config.yaml
num_hidden_layers: 9
num_key_value_heads: 3
vocab_size: 2048
positions: "rope"
rope_theta: 500000.0
rope_fraction: 0.5
bias: "none"
tie_word_embeddings: false
learning_rate: 0.00664
max_grad_norm: 0.5
decay_fraction: 1.0
dataset: "wikipedia_en"
Each number is 128 + 32 x the weight over its row's rms, rounded and kept within 0 to 255. Layers, rows and columns count from 0. Numbers have three digits each. The size before them is the row's rms in percent of the matrix's.

# layer 5 MLP down, 96x768, rms 0.341, rows 0-95, columns 128-255
095:179118185137169154133105194142118112123159184214132142129130123091144082104098113086101106139153117131117131154136168072094134144160099149127144151115139135100114143078096103118135161116152138131102101122118084061135134103147067120114084196165177130052114091157102139127161126118138112144104149150127171135111054124092145117153172171140147119125146181098076139096109179111089092124164
115:154091125135153135167087119148113056083110135202100098123092110135124130066086111138156132153114130167122174118138123136164182031146103124095113146170146137106086153134143108049102130166130162103105130078137170085111120123161142094116090083124189084129076112193139151069105131120107125102143108186094074168124201130098157065129146093111072120118119127183186107090147139145209122140128
099:089096117136111108102181123169174082103143122138140144138106138159106188101126119157158107100084121135117164165083165078087160194159133099108069142141163140052158137153087114151122111128035160096170150133124186077151094173190081104185093074179110122127118166122110108133143105142054105142116125163123179092091135139099112129156139131165134081152100196138114082174102094136142145139131
100:139082178112104148135151121152148100163126134128082145137121136131144109132122163090086097191128106122128078151126141077144117081151158162107111160164199142162180113110128117139120103119067122167176135159200133145081110194185109131178155158164129107139160112124198089143136079140123118132121120153103161165126098117111136107133096101186144032114183157112085154081102133153102124129174
104:100123171095122142121143117099109096061103065085085126098116101066123090119099121147155107147083121124109159123133114132178122068161096049132156084215076129116068096171071177057142153134122186095113095085145200126114156148103136115116111101102121179103077108106096117133088124118147153113114118119133135153143210135125102160131126150072111123144071122097165123177099107100078108083187
100:143174105170097121116108077175129079123121089165103088143110147149125133147145136086166122204106049155118128068067158161143113139124164084099183205128098138107117197109110100128148106178077161119137080191118097140145169108057131148111126035205154160151116045121177143083116170128106144157113125127086116099131103128145134132130097110135076077166077060123123082080115120180131115143119
105:163166180075110101100102146155128161107216175119101129151129133198155126136130108081151077102138117171132096110143125148142170169100072100141119146105107146090134140171119129155113126154120097153135109112068142115110132139098132095148089071132063061153159113137087103098182090083184123163107155150081101126127076078131132132177115165131172165070117163101057154111083150149132087112120
096:158132073115087115147102127132132118164079115088172100125163117140117104132106081156160147158180094132167103128152108111151156101115152164130143174044220127108123098126137172162185204095124132110109082118133119113085187084101156122132126164158153070140132076146157118148112105102147129150200143128140156097143082053165152126152070183110104157108136133144085176141180147077053072150117
092:071132081137130099086116088151081155119130113118160180086130099145132136094088143109144078154160160153146087202146119214071117144130114175172222197105063158155151106083139138146184115136174158162049101154072097139170111114113137170118120086121089089107137176122086138125169187099071164135146145075203108126152139161137143111171135177119159204135125121062151116136109143127139125178102
102:113157132072120159148147150133078096153127125190122113190146145100177096067174102118149130109159154133099199140162109171177130038069116087151085146152137157143177172155148186105119167150156135105133109148112190135144130161154171106158136133118193140134159150077134151111131057108119173102081175124102084124083154098150091144167187151140153095152143123098129131153103148180162151104109
100:119148135135137074098155133095123071079161149125114129168085136126090108139123103125131103099124163146136170143131188199166075117090132122082084070077206085129114124080157116066166077140133125155120146071073116106156113107117110095162132116111155121090114165098077107175155130205152149134157172108075093148100121131177093100100131129099127116139125123141138134112123092137103127138108
098:150124172113136096065110112070152173166068121117125106138118073163202105128110094095137186087124185108139139144126159022144117150085091215167164148102129151149141146119145107091191103128171126143142125117104075133133093087156105133103108114182110096075133121158157134153102148106090149097190108137142150093073134101115136141141142153133144133132090152123167147117100099121145083161125
105:153163130172133117152095129154132125066140139096200132108120146086096126082091099104116145106150107103111105109139077073132136092107152103049096099147117193102068102128124113064142152088067126141128143073084172168125090100135170156060130101081151101193137113094143101069166137109158062128105098102091095109188111114063103127124132149132072118117146149139118112167147128097165137067154
095:115119138155142088124109119168134165157075154124207123184118106145119148121170174174151123179121123121143125138180096039117139148166169178159156146139159178173177213090204105096135117109217110155143167052111130124148072166178096134165165153123142188110162147146167164119142093149086125118108154154119109104116150091165176109141156135079131181164163177094086084150120143118114137131112
121:102125142102125097136228128155157161122122110092056147136087125082057099105187144144069136132132150122123139037128134188153165132167104125111122133058144149114119140093119092151233111171106085107119182139123189107131050150103124135109234125122145106137106156133183135147125138201139157175110200084109112114105149146103137210147159147108150105138155102076096113144141136107125160092102
098:091097144090115120138176119127090126149110098045037142158212094088103121157190141072125100128133153086096154111075146136087138124137144152171074118083077143097169055127143072133076128141130152105072123152132110167219134056083123117100137167113131095112209158111138150105116061148134129113176121153170115142117152179118057099144095096093079126101042184168183123134162114117137069089105
093:113095124106138187137133206128117158151147129138115095101160121102186136111138186157135139145166107098130060160165117127105150147157123127147116128076160133151173167134098151167126124085124108105105180176062082113151074108167141091104145097119077120123138103197164150132130120128164172118074133085184123112174175101171135092154144112087153073168114091133126145143185080118135152147140
115:118176095076147145115122114102129128121134097133119061155098146146143138056130134144069110069057168145096112124110111112100120057147142186144108132122120116138156108190192132123126153121103150119141133151102133132121194150134140108143149134053144099099103171156100107086134095153135167098143103143161137142119064106044104091117149111139076089164111093105088116096177128105124090131125
108:103183144167152183145165094088101193128148073131135184114189124152135106180124120134106104104103097084147105167138125159160157119099155201165109125147080083117108127162169120103152057145112074114133140113085153140143123115134190099181138133118163149099132152113095132157161185134129153149127109195150148093144136117113098186130136141109136093114130136129165113144094118180116087134107
101:132146169126087139099132112150143127178170113120106147117116121135142147097127100152144074122183125142158115198135131049113086173147168107142165213100095186105139083129115158113152170121141168187150116082130081156093094092136093146160141130140126131175168081110181153095128128097095077157125184128074157115149078058105138147098131102161157170129140146118160114083133132159091141095148
106:123177206137147095040165135114118108120133141130133108141121132136095154109067142153113124110167088092199165132146190162100216197130155126160118110116130115098129108095066119144160119138119119119111105203143135114086120088089120123169113101154114127147096139124140181160098137125100119083104123180156147157155083153096114183154145185119127089177114116095119116090136123126094144055092
105:109089118180165090089107086104112132128193169129140180097088086184113119155121065141078090130124088095154116090118086096163111117193143077161097129147116109120125137124074094125141132130183112096116142118143150174109113169101105135166133115177067104090080048144132125149079078150135093149092135146101077145055162148144124134099137097068138134139148158088143109054075087143120121105131
099:152052124139085090109092107094166088086143132156099071107118130164255084123092147116135081072145094121165123202114089076113089164071100117123113157111121101094164114114118147180102064161126152102127091117101168132193130121158138126159141142143101121103087122157087120131124124110175158171103105102128033131050080092118100142112077120123169102104171160160139141125103134178138170099152
105:142109114145154167163162095166146149148088199134151183136170137155212057118031194123127108100098155111127180164140120151131136084151053147126128116119129149153110189077140055119188097109129146133105147163137164105085083104109128112090140212155157164141183114102119153134086069113120082132120088190113190142101145138182066103093122132091178149255163140184100167092100114142106215102129
103:143163133152127132070109108103079158153135103169115135108127148104125172166127133122115142099119097149163120144105160155104105145142088116085166165119150132141109121133143154090163106076124133105137098059143133156123117081128161191112134194107109114120163122120133083187097105046166069114137110094115186064150191110110104085129122114145085109130139085117099064126117098069143157107123
099:152160114153132112154174104167085143120052126135163126093105129073187127180104166125105119138129154152101117127138110138118128139102161110109119127180112146115119130154123174071149123116180095110098151155107148111147102118146134118134159116082231125141115088148135151109173112152126067113166131172136118143137153077179022097171115079166136107123110083116138147117147151117140095119104
099:133079101168125140165137157142112183156063103162120148175131141140087167131122119144079144179119135152108112137124110166132156114050160176137175105107113065152076095182123059098105146159109117150172094150164087179086159156124141112141169176124144136141141108117135159120127084157126095092131134136100124072143136098154203146085099129142127140090140042142167210158209157092145184130095
099:107132140099127091094114110129155198130118126145170111155174102144115041120128136092141078121110123125086137172127131125129132122092117090153140117176119193153096147155123146116166131153102109115147124087162164099169158155096147153114105122165154126132137115189100100092188090094157183171062159086186104110148126128133091088065129129134134138096126123141163104132086101089132140114152
098:124144101126131166163078100079148112105171113068198115157099121130153136192087111120087147069130125078111177122065097107099042147115109161162140072166140131113145134142185125139133142086090065155144125122156128104140098108109160101130092146121175201166144095114133110129121149150081110130168103124091077123127121111133175125081107133036115129165098157197139103121135118157093127156106
093:123161140184114090161124088156155183114114191102144106142138107160087227046127070186139108155154169121132044169146097133150000108151079104147123113121156092131113126149092148173142147103120153137177141164074205123130142139144125144097126153151155049131177145135110138068102148098108200121166124140141166167116155171124081116099170132156124046091149123109109114184118119093070165154051
098:057141135097147081097098117153170112155180143156131118117170123177048098158162119111118116070119080142121159026102178130133139161147119139091114214164132087100169153140171162095088100104087128133140124135115129125220095112169101158155103090128142048072140131156131156125117148098094163117085173110177189178115122143094168129096110124104041122205156176146117103150093107150132184110151
126:149108112146116126142096220160133148157148167164082148127119047127083152147062119101145160144120156154139135095133126131133141162090107101115111100066119105128108153114053120163156107146126163091104095155133107180089204164169045108179208111159123124126113144156166104097148187161094151122090127135157131180116120135188117153132120136158174164146172159184061186114086168165146122131163
089:182158075122144142095078178166155114137146115144134138098093122113187143125127110177134082169165146105073086141098084116078136180119057118115082102112138154146127156089133138180130114105162117120138106160150186156089150100093179151150132159083147121130118119119111118139219147051079119138098132099124095127081133143123089104135063128151147186141107136103178144159125184156155129134071
101:110059077161124128156137175135088136074119128117133138095120157100155102102177088134157143099115118092125099133163052133134158143118155103067179133160172145127117117085117125159127166064110131120124128152101132093084087123096054122173098146076122121108121126112098093079071071150093133149134108145096105126135092190130137163094123156117110151093119140109127088137082107129104164168160
095:089119147129128158160101189137070130182129092143075155184141137125110164147105124159180159108175093126174160114174123138082159170087105124149111077132086149101130092127123148146116126097133121113103140154154111082174174142106107131114149095105090150090150140099142162143132163157099076087096154124102171141118167098140093123125126188153107076048099147102109158138082136109166126114115
092:127098075155138123126154228126100141099143153150063186172116074076082145132110084178144151142137172160119154062154113179183114118147124095112113169089141124148171102138095102148105182123098125172129126176151098133082125121089152115153101149131119144157080153171125191103133128112118066124124093122165097102146135110171197145143155130101131154073113103133136126135114136131155146133109
099:120160097162153169123157161127070118155135103101122141192133131076151100120103101076140123101131109069125074122101178090073164071069124103183145120108166107119138105172167145161122158099112158108140099115095064107099129127123110133088132115133044175109090148106112056102121088135111088126109060141108103120151115100109104109111119120115101140135143105094094147082099093120173119153111
093:144142083162105193180118096083129166134082112135154129120179086162149153136110159162220153167131146155192110116124131122112123122164133100146177145091161176138136097094116141149139118145148061211096128132128104132127148139122119123125120145151184159097122166126135101112144165146138103142141111172142116151188136097148106117156116096121092105097199111127079165126103111094092142148137
098:077127177126144113142082138120128173155146109142111101211113146141092097203119131128171155150080122137123138082136188130149102140166142094087112110129165130085137130176127125136153114091120137139103118106131048127158100117135108126099168095014115138109118109134151155174180128131152036107101151166141155104130124147129170123156105152117157196089124129136124195110151133168142095143134
099:130121143169155139150136126078098116093106168162149137099103116111166185135112101094090165162127166183200096119141113145132075168121044091085112131133128146095154103153100191158146196175088105113095171144143160120106140179147125100083065177088153052152119176122104156138050164162151127100145071107178129114129108127147118088088158134125064154104145127100118126109158166146115184135137
090:139160109112145123178141118133114106177121146161115095160168137107103086156091117183181180107138159164134085076160085096167117063173148077105097087178069127108137092156111127139151116152111160112097141170228201131107175076126112126144160111126162097178152146149126177095140099107095097145143144153163110140086112171074094179085151190160193095144149115161165156136113128153109047200220
097:130102121148146190180110158198111127136122155139103163148208126174078128122131140099164177135163112081172124193164178114164100148123113144133083164140140126188155147204136074151126175138081114089133136106111099149082152124120171173168119158198097181173163144124104178118136117095145160091152117128134100126144141132164131168135151146139114129140129119117087183199165106119169184144141
098:147193132115156120121121146144175119077187147114187166083085118161081144144134169087134115172121121101101144146130170111114127137059123170114110126060107130073099141113122065142149091175110152116106098152178109113192107156122075132092077083090140102157128107118132168134140110148122091094193125106183145144161135113172130084139123131168112095138077133153160147167084114120162119162040
094:126078191129128164131086162163137132112145204184142132144148163103120191125079189166110124138139148093113146099128087167143152125103140094152109105085107052145149103140119152112096097140150151144119170111092089132156164103155126095183149181104112153093142150113127145072097183126145111121129162132136121136134142128111150122108126153134204164138070115163085112089114120140126151120068
101:122111128143157116175084111143127063104103108129085069129132172127150098112130143124120110091108078130116086120148060136148177162129124080171099102096094142113097133118104070150083145173208086069048139107107095107136159137129129100133129132132157135147083098091119139197095143148140117099148116123177139163172163118125132156086056069141107123129102093119086138101094113086099127085122
102:122093121077106104133104105171152120115056116063172075071192100115063145099112110145138129103064110107144140138175140044146078117088049147172174139153131149143104138151130142142088128125215155176065111083099072122117161112100134142056124115121058106114129036082103157141124091110133110155135134127068088150128136163146159141127114124160095135100140113242109130128125095171126193127175
099:088098127183140143166056089134108106144129096124093120150135158204146122160163111139130170143158117139130153073117162158129129131082119095103054120148165120116168156081114175181112153091148095051119173144078139143151153159082144123185071159133116151146058151130149079171128123127130147141092156109154108123142158177112124172161181099048134160143154156095124094133126101116146128184073
099:141165090112119144117153145088143142153109131068121123108144094148141110149121114123134173182045115115099087133064166162141117169106086118125091123141133079124101139168198118122049123151091112136156163146140159138180152156184118149149159110073076186153089211164157141140168125141141123097152143203109153142148180102192119082113112138192106108182079105130104093045212173061129138104105
093:155075126150086207171180142067097145120135104140119154126139170108104107139095117172151123138113150205190143101139127151111091160126118133130145105189096167110134119134154057080092136101138072130124123096100176149055136174117129165139111194109126127127150189184138164092104209144149054129142124091142095111191138081205149115087181141135183171057169016146183168173150125145087138124124
097:167104140169051100129165122139140131140168109115187126134164101056130140127138102031098141129109173154090065068137148089116117115189139067144172132109175093219155118112095089153096099154096138133106156124105097154126150086114191164114101105116154155169139115148110106095159147086149143181122144099125122112079133082071142168087101136166133143102118107151126164170185149126140124062068
104:084150182088106046167143131177123190133146174153130182151032195113123212065127135156100078149148098071165137187162165147098069140159156117163156126166094076092107123187121166174129131059139163185120165103121112131063137124141138156120126170154099139138106148120154163160128118144116116170173084160107120115094129171138092124223175099128150142120137139139125138115141137143139160122108
101:172148048150145177152131088070140129140118182145163086082145135099155127099117154114187175164131127121151145176145083113113186192189092088085134095100139132156169144122086145152115128144101128059160106166159190180159127126156137121087139126176128135137135115126155157165140137098112144093138089129123129206132137145109111137106175107172085152141126159084168091132112139130126144074107
097:151140141109175088091108165135138128125095187143170088090139173185148135128165091084065088137121125116097117164116137138103114100132129174125110103068082181091147053100123097144115175092104099133192173104094111089093151141113136134096122105135121108158144131137165141124124159150162130138187121173143085153139109162079106081104146183125161185085113107071165087149074118126175176166119
102:161097109109134075116114081137103103075139130103111133107059174099159115172124113145133142126122121163110186142174151078144144110171127143158065121179082112082131095140107118139181116172133096085168147124146181216121136154126065140146157171060133095125120103087105138150098111115176106095101166135105120153108112191076123161095185190079117119137160116095081114144087103126105157137148
093:146124112146146130100151074162051091131104117089116143158144129127104149101204149143076074117138182118066145132177095101070125160122145135184183127155099142105134199124150115134126138129122123113146102130120149152092101171180161126110037122117111125113150142089130112113122159105096087142116164115115129118094101153130120122144103110130149145117154177141101073117192156098092090094170
096:193153143064120105139127173082169158119085138091158149161131109105159096101102168107160094120115161128162069116157159206141136117175148138157114147139143113111120122135107087113154111156085100152079141147140117161116134131130129150134076160112129115177105190119130104081113132131140151160116129072111087165046043172104164073150164148131087122195160116117076156136159129132175115220126
095:077124120080101149100111048147147139118118097149171139132123095136138109179125187174130177136145118139109083090106131157104148132163177120166169158097114090156094137100134061204136077176111097121137113089108086161164108076111105090150147102166108181131140105142122134147107139109147140170086126091105117153125130122152133184137128182139136084134092168119131125094164126110089146175125
100:104088123167096173155160115064161111105113131099171147132143177122159172083181073169114197135128154066142157132081159093119086113126157151120125134229168159141102165105119184130127149060140062160134172157113177131098115101172142124085146170109145190101159165113140105132141198156101140115122122092196114143124143170107115115107147086135083150137105126139167141136102145145140162115058
101:201101107143111094111086161191088118153158147189161183114116115150081114119134109099133116149121119188200052114101115113109140145112179141069133086145153127175144117134121172140099077182132093134112119165122137160153154206088150104161116155178080113135177174142043106182130190091160128126115087173143167073178067106128095125144113084118133053115171165079132130068155140139126094110132
097:153150126126085158131142106108134122181148129130096098160177179162126088122102150145100109169096131149136155130125099146179119141054098142144170054139172126110153132179191141127123148197093099173159171128114107163115098132185142144129142171143130111137137155120096040118147072187143138204160111139118123097170196048187081142093094096161184214132122144098141159103154165140146120167114
100:096120121131053114105129130136171092136136132123140150097131081176143147188170181109145169187162136118123126137067146132117153202115113159158145108155142112186121123078139112086096084160116113099157177140123127132135082091101119064136155111136129154178050110090139065135085083126082138184127138112113079079119086100120140143148077109122145073141099147159151087185098196154130104117143
098:165145142080132129115108113121118125139142136096117113205100124136117150134118118172171131017120166161141123162078130173127088034208124166101138159130163087112143174154111179058153203134203099111090102107102096153102143110136100161096113082187140162128138134167126158155058164134155137112071131109098188142096128158122140089146069139111103119122129126095111090122164129059131161097125
101:116120187068143084186159136126127180184034086083101146108084121140105110129175141119100099095158131126126112091126087133182089143111153138132163127118118152153138128106144100172073109128123138069156172089160083041183140165067138180148104141088121149091107154132134119094130109135144123154142196135134130135106130122154140115158111170142127134087120083153120162147091060152175124154135
093:120131077115110168130157142119119165131096111117128150146167104151109135130107145181170196171150124132120109183103125156172107171104133162167161118185128077132087130162113114185126133139161133110112132137135168138097132113126137087161168110115140133158196171126128058147058213103208190116150179212172120069076077156109119129150090117145185155114131079062195112170155124113134067130121
103:127156149132154142118136113158117117149121099102104017024142148117105125090133148110128136132099121131127110103106129132193150128139151105105093062134117142099160101156116126127123091174147174185162101122136119121099164197132146102156149154152145178156175136083118150192092124138151130092085116113166157137102132093159219151118099142113134071131156129128143128129102157085170068135113
093:100133135142187122139084067102158127121122107168128118129091095154162136118167109150131099139155133114091188150093113081156137123160129145125140107149117073160119123110185121106094167113148155150123108147152143090129133120141163052080167131134086123109091120126166148142189110152128102088079121069130140127096172141126100129134137117114138101135155140152107127189192124154096166120111
101:172147119125174172122061105083190145168093137103146095128083133147144136142154099153122211119078127102088119104164135133128101080165162127088105163170082174200174111152158134165156034129189097163068068116178131131136125128171144142112153063138118187171136060204109161143169103114123190144147123096160164159167103115104116110126156165107118103105101073124140175151057129146127081145196
094:167096139119072100123085143143120117122108089132178148118114134123083117160136167058130154081088141098120174176089149174114147114184143153136108116116069122080073139107145126115113201095166100105098116101096121097089097120143110119099094107119137157106100196136167119123182122103167118130129086115079107120154143087113131140160130143109164119163110094124155151188086137170077175171172
099:128118076151107137105097185126189110149133076087137077119113145124122107105107127138128132128157054100117147101097137106098159145095135131099170049135143125139111149158144165096139097126115149171140110157150188047097158140129148165139148151142179097129118171111096061136135146135055120139159142134150176160119115145147181141126129074169178146154157155123116141113133103165117148157101
096:064163151105120144130119220091096094118099121128100117165193179102086157121111189145081159066173072143154140094165124146185195087123154143138130087143116121113119141106167127114129166112140124128148194096129146131118072162089154139133159171120130142099131124116137131127142088177101132142177092154129134155122170127125162125148163113129121086075069111141092126113103168139144139129104
099:179114165137091068135136133118169098125126113148151133104130118110146183127160140075136102105088124109115054132089106095132175120075176146145166140123128149112133117125169126137134135143089194165116063150151135167104138133132108085118160143125109177097133155107096113158115138119163121137126142131103160152105147144100147067109121136110083145129135156132230054193120151129144140186117
100:146135134162118199123160153108140176111105095085141093095125093097129136125103125132118124166086085108079182172169140149170129117135199100089168071113102140109116133162109055081074162130125190134129110097148123071136106124104177150102103153206159081134097059158084198080148128132104120128076180099120108085185086181059090124076064187154148157072101121164151136136123068137064166112120
096:120150146147147115105170086131145130124129139098129139125150157200089164051203115127169128173142149151141117154142102137118154142147096132146153085092088156148086130105093159128123133143112160147208111106133138124194147086177149171128164141112129135173138081151082145160111135133201130112188074130125166125144135089143190190112123109122137121154078137155144154140163148113130139125133
095:133136182105121121175128125151074158114172122152164120110055116077125120151101090159089165113146106146156103125133160134072098103088106099150079102105138166144093089160134140130167163053158137145114115162119129133129107212122114193155158122097135074127103119125146042120111168127164155178105167170104124104164125164186132124149131160120155144187128163161133102070171092102106136112177
098:125115099132118074131136153147113141106063176151155155150159203135147101149113108124143121122082120108115131061113158108172167190149141183142128166084149111143160183106226111121136129128130138111180158104083117166116076136133123102151107093173100175075154075038087118129063109201127145128189088178085115119108204161145117137104136113122127084154123154127134115092126164118086090085171
092:075116116062089177143147043082087095148125127150086096131094153116174161155083118140127096121223155068100182155155098121116081110127128133165118114093158132154138213121142129142148124128113135152111144150158102157135096138153119154065152142117099150068173145219139146158076136129136120132129093149101158137122094177111098117181106097156125145093124159141159143145127148136109083087098
100:110087091120060130106178156094141104082144098137093079119119115101113137108118127144172171138075124090101097130173089135164145142119149061105124099181097172151128080141071180049127136083148108129130145120147165156151159109123156110166087147125200110148056139092087136143101148085135203146119159107138121118228131146099082178093160134117174172071147063117168125129175147128153083097172
102:143149177125105154079144110060139131116116122111122140121131130126048128151138101117067163094111144107135139095134133123111127065155172151116091184136118129127142118143119151115101108131117078138110104151143131035144128137146128160158107185081161140079136105106193053175218116133133143111216129143108140187155211199128153071189175105139064113107152146105148144125153152154080109083171
108:087093118164140136144111131150161121149143077146109134058111139124142180170134130155063131103151134186175064119155079103139132085183146108106129109149169083077152101130112117190122137138165203127142113119079097166089121129154068104141129124091118122139145104171148096130116114136122150120133098201152115144199087131164105211128137097200144045122177077124151135114149155123073103095138
096:163132141155129183119174085188145066156116166134138123101168118078170119058153198153076134185136128163113058137145134113114109152193059113080074070117142144164160106104132166086122166142107136051109176160111147147173145111143188121119119130145146130122134138162160092096120114097123149134213098130192201150059131119131120139136171120079088107186138095113138115183142184098126112174131
099:078129105122148133111162145108117109122134152168081154130033191111147129082145087106115132131114127124115145135113147094121126122117100170058083094134136130138137141111177175095127087068120146206187196093136133155107132124153118210100111114114075137137179135127121169053126138150102141135175101104100140104133155124103131121148141136111167134116111144092132166137133067137119162085156
095:141083157100109152063153063086098168069146130116115119128124171118106069106170120062145140111180136115056158131112131099052184137115135107169117142147067109115125132095111171102122153137113093120116130149151116117156151135165123117136121085115121116080145128110083125125124172129113130122063110095138156139119134130116142128116088204153111161113082165162146150168092180149120132067128
101:135167120110156130128142108167133145147162134167143147115179080066152131172172124120187119122173120134133124157093120124135082126164179094122130105141195132121144133078107113119108170152135124128114128158117122144131143114118124101121103130118168169132131139127144116123174142192093085095124182122156179079149125076089112188198167109123149132129114095107103086096078135143132124086136
102:142165090175130136171104160124101148145103107114107112104149189109086109109098082169172084099140135169148116131127159124085107142086068102130160183109140143107055128081153189150154127084129133157144150120155134094131148039073149115157092130117118099068114013087077095131131113114123118139116134110115228070158148179187110177130139144095169176112144160138156105083143132174135109185139
102:076192146100094131131135096134116185229180164134182129147149171159211093160171048106059104119098141102110160161117134127085102105155148145111162179124128196111149105133147134155154149162108123145148069138119126090146158088152115128133198112151114138116122174087110150143119094124098152115105184136107198125154116153119160110147155080156122140090154117151128162134172116149108142144101
096:152148045108144108148119207140159114087181138125181172105146133164103111125150077125168097172111159150158159079156153127174092095079141178165162130109136048155113167128082116145167157131130113134036142155146135163143088081071097051153088136122043129153170089132174197138086122103139099102093148059157104133114167104141163179095171074143104097188151159126062116076133120139151156109113
106:094132160132131100097143139147071175054180122108075135160114128095102087159114097085108148119107129061086096144051163160131187117123095175125082149179156142112147060121104127101125143138174133155160089104199100181111115074068089181117149088129171113098163112096093109154111112091142171136102112147116090078116111108066188109106149133103118130178141180161118128085141126113152096124111
109:090070149167134100182067116101117097116130121089128156143171148189136196140097143152095141109132108115088132113130134110169148125097093129149129195105081074164079116093114115071131116134149114104141107127186049127121116068097100135091150083215099140170088124104109107129147123124193169055126095104164102064089098086151121127111127069131115126096148072174077135094104136102174094134135
104:140190069105171160113129103098147100126118108129136115160112090117129115142179161087113098107152108194081156145168084140224096102132116105132171126147063146148140141130068171134098156102137104149185117169121131099166121203157120161135116194115135106164110156134111105111159101134084142153097179073101140130137065129098163072108107159131128173137052116121156137117158117096111102094129
102:154141132130193094090104081062197080100160153099112152079146099119126143198130185151154101142119136123099148133104133158134155130062131179111100162135093089096111164125112119124106123111146131149119154138137098143139123124157125099065116102115126156184123158163147103112147155124085136071161143110131096145167189166119118092123146133161103152117152079158113102123113174154118092195194
100:078103156151132167100150089153139104131152137115123141135059125133117129144092152103120130088093129168097101093072097136106138138147216166047102111124179097075101109131195135138141162088104140106147117098214145086139099155168131138076121091111084096098155153137089169154136165180162169182147140067113083149068099120130111112155053129132078121106110129130131076201150132127193133114132
106:160126094089083100149166182136137105145195075112115146050096101126132138151143156146134160153154141177099143096122112123102168124142139109111140152079102091194135089186098168155089122168120191117090097128139166054140131159128158162092100115069137170181122139100165130110099141159118154144120112129138151131071102086138168063073122060176099138128124161066120104150120110027185135141117
100:149134161101116032096130106125153125132164142108188164146138099142107083133109213101110127139167128168149185147140134148043115162147102160110132124160130102188112112123116131138087112190134161114139079068101070157126204148085134077144100107152124106087163118119136108213123096113182095089074120089118091124162107150103098157111124098115153157123123107143156125153101119077148098176103
105:145130160086215151105118140113130095098068102196129100107174096127103093147187133129131101144117181087145133151096114186121083069137085123125139092099135072224106122099167111114119100095134099088145184098122152097157137141103110147116119147116103132102106119127151169123131055082116099115148089086059113157117157124117144136202087083122143192153152142178094147144197075097122127169148
096:105113137116138134157130198087124183153120104105094111120171113127171081121125170095189146120130126191201185078145066170101157136141123102146135137134169136105145157138123115098088065055118124156118104119117061074172141147095127100103109101141102062120084143102170157136139203126135149089102138066154167138126064155169149148078128106047104202093132163105125148123132074162115089146161
097:150125076166163122088153089160171114154163161156123136141094131159150140126114087167091119105129130105147113157167210111067116177087147147132168189138104228105115157085104093156087075153191170131165106175186120160078110103125158127093113081161122120120101145166119219077146177089131093139127115129142082130139152137169164110130139086164149108160135171075130162089166141123120142154139